config = dict(
    activation='gelu',
    norm_place='pre',
    norm_eps=1e-05,
    lr=0.0093,
    beta1=0.95,
    lr_head=0.00564,
    warmup_steps=200,
    decay_shape='sqrt',
    final_lr_fraction=0.0,
)
Each number is 500 + 50 x the weight over its row's rms, rounded and kept within 0 to 999. Layers, rows and columns count from 0. Numbers have three digits each. The size before them is the row's rms in percent of the matrix's.

# layer 8 MLP down (transposed), 1536x512, rms 0.0603, rows 743-755, columns 0-255
094:429494470455464448564539483477529562527545531444540481488459540503476451525458546553488463441586574493454461489524430475567443499508538503512539420555521487425500513596397443502482415498430488589366525486470451525447547669532478507506525470471505536477469472491514426438539550494458405583517493516468597427547489529444480556454471462476497564538481450572493652524539503551514530494390449610354457554465444497420455469490495563401457446435478432495513444551494548592487488432511530452492494554534469555403486533494383569471515510460433466491517512478507664446552486555482594441571516556521506471547460502525444474507379593394553579508595600458517517478444492538478462518531504547395478459530462471408555536550535567555556552510489563533469502483579565467513475530507492
101:497510530606484580547531510503471510481549509618524503384579553586500485605508472453410488472559447432366565508393557477425450484603538568597450506510479654543511506458538477533536444486479496517509502465546452483567474530500485465585525551526512520578439463495478399560596483508483469546563441524536510539500550571525478549541598476588495447520466498485454482472522481501554541495436522469553556533412494508606523497432492534359500507550516430537560462515435445517451538482435461545607573497537518504489527496543568444491537509512488477448539514482508592469449430449461515497508470573495481508527522481539560584631452575504499425514505564468474443582479542499410548443442518521450486580574553499531501453559445461565472493473441501407554465576574503393525482485520573
099:556491514478582529455490605482499498488431484431473500516470414490444556510460490586439483555589415537611485456521558489530576474529452442572476475391482460557465489412429606527513535399632501488524422427466535586529463497501609482424458572541474561504476494456550541487582572523598494481550507502542531470480457529384472481476529547498434568486481442382494466471489447544483490488524481404452442591503493471467536452539500450541460504525541527393450393482491425560553453546468480539479490494450518420649540417543442507483453441554432468467472491647485399549464533473443464497566495498542559455655498472479484503401517486487420462510547495556487497606496544582439501510549490495490491471428567503513475464495481468464523505565530482454514511412567467486557509570560541
108:560454511545520471495587566604487480481418499456507489518580439500619576484448529495486467481519522534505539472467572462500436445472494442599515471612452574457471424503542492448544529486510453464462485379560564567559516499466501517538455532535542538389553482477482444479483455514404437504543449586565543490525533394520515532586500468484493488507512421469484401423537511471580503543468495459487504533564573380433526534537480472376511463404547453470447452493513514485455467527477519570460506472592498479608490456539499431491378431551539488513487452549480452523530495514450472459489560507565509467451456538464548427469508474534443513508552490568452593512550477522527444606570536526518476438527431511483517498511470476557428493559573501555508499479481458560473520458571561
108:490467485483565473433529586459527527532533512535499481444457458429464560483493506528516514596543429521558541506506535470426449494437434553543521464505556561478476575454538508524478495499454215541556408524508375603484456599547503493528529489476567572461501526555603365499564479479406496555430481536598517431458427484553473536538451536517519455420590497535473485474507595495412419559454582464493496448497564500556513422505455570450571444566514586552557540469466476402552520580397551594541525462493474434554504490471468565475517576546603584488581528455485458510569546487517451489516485496537424530502524536502497486392455473524454447550535509505455522490424476519474519472500544575579460505543501490435423433503527473488524443452497422481555469476479418476552577545468468
116:591471451513393504547532585603457515383373457491549494498606533545461498430517512475535429518521498497538428508485564456631569453494357526563531558613508513593510458454524467515475427505401535534475465505551533444535493543521447590549480544487527445477450508558600474526449510557481456468599476474549494520567502424455499450476398432525562487522510532479566489405459450536650481505506494498534537458524455430557486569478457408447467516446609523488557610529520560492488494443527498592500425519543554521553494504467520486537463430575525497508559597459520513446503455499526463522516484523426452528547428531468469430564656589490543443481483429505410464482515551465484473440529468461486474389552516481524534461446536471404528524425556571589539461431469487467500473444598456
108:487460508419523528498580528570461563479622492545552572488518586502478571486468448479485524497492516502457446441530526536497482420487456502534486440464497609512465510526637461471463502608417379451532483499504466518462492471487584493527497469413518436468508436522437532552397578515552406458459400476521470542526490533425545497448558400493498502580448508491484570505545581486478573525535421405424478491543482451613450510495441468427510620459444399571417478576498497412499514512485475601459477522491427475543528515456518504473514488512511522552521570523538582515498445517480509499499479494429533563494518464498474575495466506514510502498393557536459566528441541506587408522579442461483529449567474514483563424563504479627498500508571488610504473562433521591501441533538586
099:446506505378492556503557502442450490452450554543535474483527518493470471482541445447521538508534487426533511487449505466486546475534516565420479512471508503606444536380498471482502534393438509433616502487503478542429608553478569484422505463515414483541549461440558433549483414468572472464513585495464399523462487498552541496518496521503425465718442460604548508481504428443474501594477546502503475513437505379471513520455486428455467513522548489436541483504415574454512431487496606505524606528410498559501521519449528499501518530487536388533542483521491456533522440432546488515458481439436554407460592534446520537524503488582563487571471497572482452570623429531475485485472472485596545478471583466519505494459507460528487526471449512471540500560485595483462478547567504
101:525525436483437547514566567512540561456464487519463519539518491509508558507528512544535482509596568482552555478531526497482535608454557470519522547547570498504539524567506539506503439434549583463593559419540515532493516460481510553518461497567534469512504457513467484444520595518495498513450477546482502495522461488424433584512513525600499450598489501564444460517446458498592483495503462494441535444457468490636551482518523597523455545519483499434541475507443469510523488520473463572440601537597616384445475468486492478437568488520492517440489539514452517577483451517480526540533469531506536549555518563383463543476549509549395526546475552457443490514481417504322472513579459502530503400545500538424478524455537542307523532448519469610533510462505514475565481490527483
098:521497508414546474371471572515426488486469521450567515457518621494551549572596519493537492494519542544520502439488436458528544543560438533454502571475476567534587546498534527543492499467563455498563476432495439478450439465508521464436547455364480494527459503445482454494579551503465541568458580397463510517433525457498484409577544544545460475473473459572469526616515569390540516339418455539451519471566481508528565512517482515553535426547571593496470548501570535556450469473465472436506421494529573442471575498572514570511548488587553518549406504470593440482428520436457561497490475495523480465443488479446535475525524422475548429515510466481523463475570384498485490545450418465496505481556444553496539389515640550534561491572513481577473489526505539532509519612485489
095:429491534426510543503500502563487486514536527553546539561456582465420485464412573476478429471487448515586520541475526585473489508457562523447522459514506431564373496400434518533505550534526534603489557533460415521490566493499425603468421463403461537418471480484485478492523549444528480483472476437481457424506525528504452513458518486535459501468529510541462499492517534492589552475478453480590534551534505615509524535481524427567531525532535449425573528507483498466497573496515540440451473456601533493544498524566455447523440558469474544562430459434539485561494482594462464470473452539499541440511481517401504433442401533497487549452538555432470578420522596472616559457476467561457490577606515539528477499448502472487551470511493499497476487510550471328470500525493613
093:465528556581601608536367457468626496481408480477521443453471491433530449526471532526550536550503646485512464459419493561446423472560499573478404527569537457570542511638481442540431515451500450509464560478542564507479554508503575538461546527478466459479542432497510548471434511463489451541481482506477560438428470538531456426477488484451420448477539459519575526518434408525546588467465509533546426564396475495459453444587577453548508446424502454478477435416446478488531591576445530511520418429527507551511498531489557523460462394591401449551534555531511501537462478467426538515483527496531461492536510534534439555451503511629490514475399367597635469562528510545500466462555468482533464464471582464471534499499476553582561416545454525504465444451562424552569416457449481
099:493576584474391375547500508456515460443458491489549562604552486532493506464353475424491416514544523529531491440407434494394469489602522520409522584490467519413576536602497487478529540519596533509524470471511430548505488460451503477511540476511528537511533498434449425518496446415529514500459508431453540464561440393528534537589473588465504534469509471547426460465500407535500462550488518423413427475474490505520483452554482519505516507457436557425448502460536484564582570477476496423549582515521453579512547557456445503598510505548512521426530544546521485450588464509469505510473519593500570515508531494567445514509460508483530464504506540553510515495488558475448539489504570565553449562521499508466425552491521553540558439516586482440539479543467516553412497588495528
# layer 8 MLP up, 1536x512, rms 0.0644, rows 744-756, columns 0-255
099:529467495501518465504461425535513456541458504544609532548469513508474532547525561495469523498467408561573481444488483510553510485458473512435518485514506418495440483524475603407540465528402458536502500495459530464548450489493533512379519476470434468520529583491388383451490505491501476515451531446556450451548478545488508481500442569446358508434512563439526505495465547492481494545482549558513532544494461601524542557442581541528519474464529421543590614557446591507531449473436509460495525434452498413450459571527550481507523518555541563546431504408398552493437454489556424514491450497541500515465486504473540417407486579581475512479458552545474461459487500467522487565512434476562569397438470565536539528477468576541452481411443516500537468553480418475486461568623580
098:469494477453570455463506408620473479503491523449641577582513483545543565556522529451528479439586544426502417515463478561521541628499451493494581493443460410470530575510517428504549438569583588504477579504494497451502588496507498541537528438478560490445413554452540431515488429580554507479529533417554487495496551478556515533598513527558477446494529518420400578562416579515424465539535642600531499493499490491509478459356509394489439492568428520526584517420449533573478610452420540539463572470537466447474465438425546571466487506488460461507584430490566523418493456521548538497434520503526428539416502530506443500576451477543399469472530473492554486436432567480381533428494465454459585520535394527576430478481468486504518513448437408514511467563525495527471525400528519
103:423509508580556534496516551485537558574540544500443549479500477476466478587587445512549505503480497505443565523475484419489572452483499433539467552509488544468543490591550474574506458550592482495458494549522598449489547516509461525410447502484422509516509486495468539478378535483516544507526429436427464587475610504449459543528543486523467404521527462576410424472480562549477415545618497600454461448444472485541586438459559424548544498502603515541535451556470530494516544483442434491590498571493541557500487452564393455519502511423459556484442501462598498406521412448494471584452515430483447451419529533534554511519477508537569533495402541562503489548542632512463525363421422565415586541469503427435385520463453570556516457466570480533459489617582561476479454420521530
109:527486503521520541474498525481506479477483552556462517479441549520502464501492584467534584531495513433572438429523525504496392542461407451479501455528511503540507503516479452437424542576452404491531487485510506519506555474504570509460447434504489594546477570480535495513486576563458516540440503451582530473502489487495383570498511577485484506503598426529510526423551523471526444459386554535483442533507619451528541505514519465562458566390564457538504479534506426505562441482561578440590457518506576546483505600470443430452384393601595553505477508529574508620560485471589465498484541493540465481451426479527499502408504519495427423515509580526517421545478449542573494462542520526469514546549431455513477482500488403563555500588407444550496539544544592410577399477490512
107:485535444516519472481465535476489491482540447491519483514473473544484522556449419475584468504388453474448576478461553474595623408489481465559560505506455566534506467492552620507392475546452650533481510451480487449534479440471527576529433534544519488496483543497552448555485560440530539469612534582538484455612518443427555564502524536546499380511432492437502503412489508496594542541561417524539546466462437528442387499526455439522458486518590518510507517563478473443590458512536502438565431582447563493530504462564523521548571508427538504493586583344460466404459473528530431473436479452483505507476486499494534441520493519543523421483596480490632511473497464449503564562491520559519563445496493470444487412511475474470442450468520514472547516464467544407483462544424547
100:509519488519430469502528518573508474512513483574455533545475587464566466520417559481514565390530471560588611420567451483515461505488395530521572401430494512496514559445561509374531525479516508539485549597476407410552576527460478440555479439448560491535517534441496579498504552506500542459562525493547507500483482603470538505547522525540472467506525403565408550478573511548521438468453500532442490474498490489530498516554523495465428511436507447551567551465609521403438469563529466569422426459495527432448423595383472423503537590501486461438478487538526452457594437505533525473500493456471522521619443477516507553476543470521505445544398514570517511514462412575472444524535547457547474583536426517454459439480427545514493521494547445590456599440470619381460514523519524
099:444502569467470482572455594544411501446506494544525443420605504530460496498521543505491484527423490482521498471593521526587438454585443550490515441512493410487527500408474443540536549447506550490506502525458409595562519529545475533458447446567563484610471478455551522539384468498357494469509456483585547528485467459506513564597469433452516454537461523537459533434438482533553443458448564495467459429460517543482522576439433504395537478382453529452491515579369532472447586446500619504575510449417567556567514533493546580448446513540479448533475424445498395514441448518576488464437478503510524498456573456389544436457419444466486487602485564471592441496487509502462418512560482500533507465530479481562508562561525554517531504472498410534524550506469437472497451539508516
099:480483515494455569517482484437488430472529534569540519461601458422453476481496511514501476562515521495428540432508528537445460488399505533394443472504505427480526416524400483390522400568481427501453431514473533532537581467537539563511509499488509533479403477373547546425551509393566554368485476571575429577554469563516558527536425488434548514389510464492563528396588539580563461521572469581467509482603518465463453476509523457435517467456431516531510473541528599441446539537443537535560442433531522553496449529386557464487522483489468482465544571461408479418603517566421474592474485400463417527524401503567525534437552533527490450482535550523519535464387497447495631565491492522495459544507572551519515481473520421564493424514422390437506440560542502507496389527534517
093:560468557482521442616398476466505447516425470524441484518415497573489288492526488522526454457553567489547579435450484517517505436542519522474516475508503392475571481660453468451434465570497500538520539556444532439477476474571554476591480440611544496436486480535459585446470504578480489487497419546546518465535469572468499566414488543604480673537483465517504600440485451538519507456492473535561479539494532536539492531495462489480488421509363553510505498477435464428478517402539522485523451474510539514503523549492672389543403586483444559427507537470504524435467475519581521489598461530462518575490505537434530449499511583565379558452560505511524444531503507526526416575572511495503532437463503499458495541547506465462459569478494460518450463545498481435458464539443408
100:519436442528515465558522469480521531491434586479481437547464390585488398526534444530486521547554541495501472508485430509494504436465426501492564468498563568561574511628411484494453501434520446541557472518557485421495376432504556420487449601565552539562486483456469464591572579485545432472566571510526519569435528456460502506550521541469460518514565418512451527535547546534612401532521538451364508482535515429505464475484558546516568495501513485489356474468514503507534377521472414591591473409426511560480467495551530421542506441464501495492460511528513526489519437428428500509403466497491445549450523546495492562483402509506456470450478467401459428487489494513458514389480393570558486518516574482490487415521525458511508504474485516439541463426461503553502438538524448
102:565564522510455511437519574483515466438485465493517480519461540479526504492526476456474467483561476345553511497425476479516401579458474502460471488524498420475413562474465521583447450458491442471355444442458489620490432537441496398498501472542482507465486484490519506400495594427508568461532498483450526503581499509533537454479527513479417607519571492465488499528480501455453494407507533474589523489520532559476454476426561516561564539532477510485480534542406489469505495484515466471583502631504418518514449545501478438478631477467599459483535449550502544537525541504466475479542518392460389460561471498552578560549508556423604585507606454427477515548437456511519502493516635487546503475570336515583599464488571601511467577549475569540504523525555576440485491495516566
105:480591531424543610430443406505526496574478500470462458524453499517419426624639576595556493556485440514545554366548555406478567519403597462496563447467597438550551445433521570527435432494398413436513418551506535463474426475469429506468412473514485458468523486556498590461454511531448462554604501585584521539542536483483492566430469387452450533535450490411519523505506548441503571445520466510406561507496550494484465515533581495465469488486562484634497409476439498501495481483556412539535491509476494515535487558502523522464541465434527453507508428447376487555532483525525521472501471466560471551482608537452481522564513513448523521538458525439422498488451492577545452502572467460437563430433485614544532535517487492397575603498517501492524415511496571566492570519515518
099:479612490442430460502406489469504524492446422588475554551544586501434485523489499531504404510487555547536504494561499522527507492502549502556490575543632451475486509592539461384514398426485591557432547476527423563524593515574479416487436504509493566501451517504514466480473482419448472510462485500521545461489491509469533514529426517501520494503547480506454526535548530520530535534548558534440597442436423638569515529470493527558526538449541454503604427617453593484420479546501495570526488506542433542520428459535546517580575558486447498471507440472463526520527484440430549528531529580481469487501530483396550519528382531474484524540538468460561501465493540542489442510555573401490530442465406469532663550504529414433512495518435525442542462561538459528466433546507462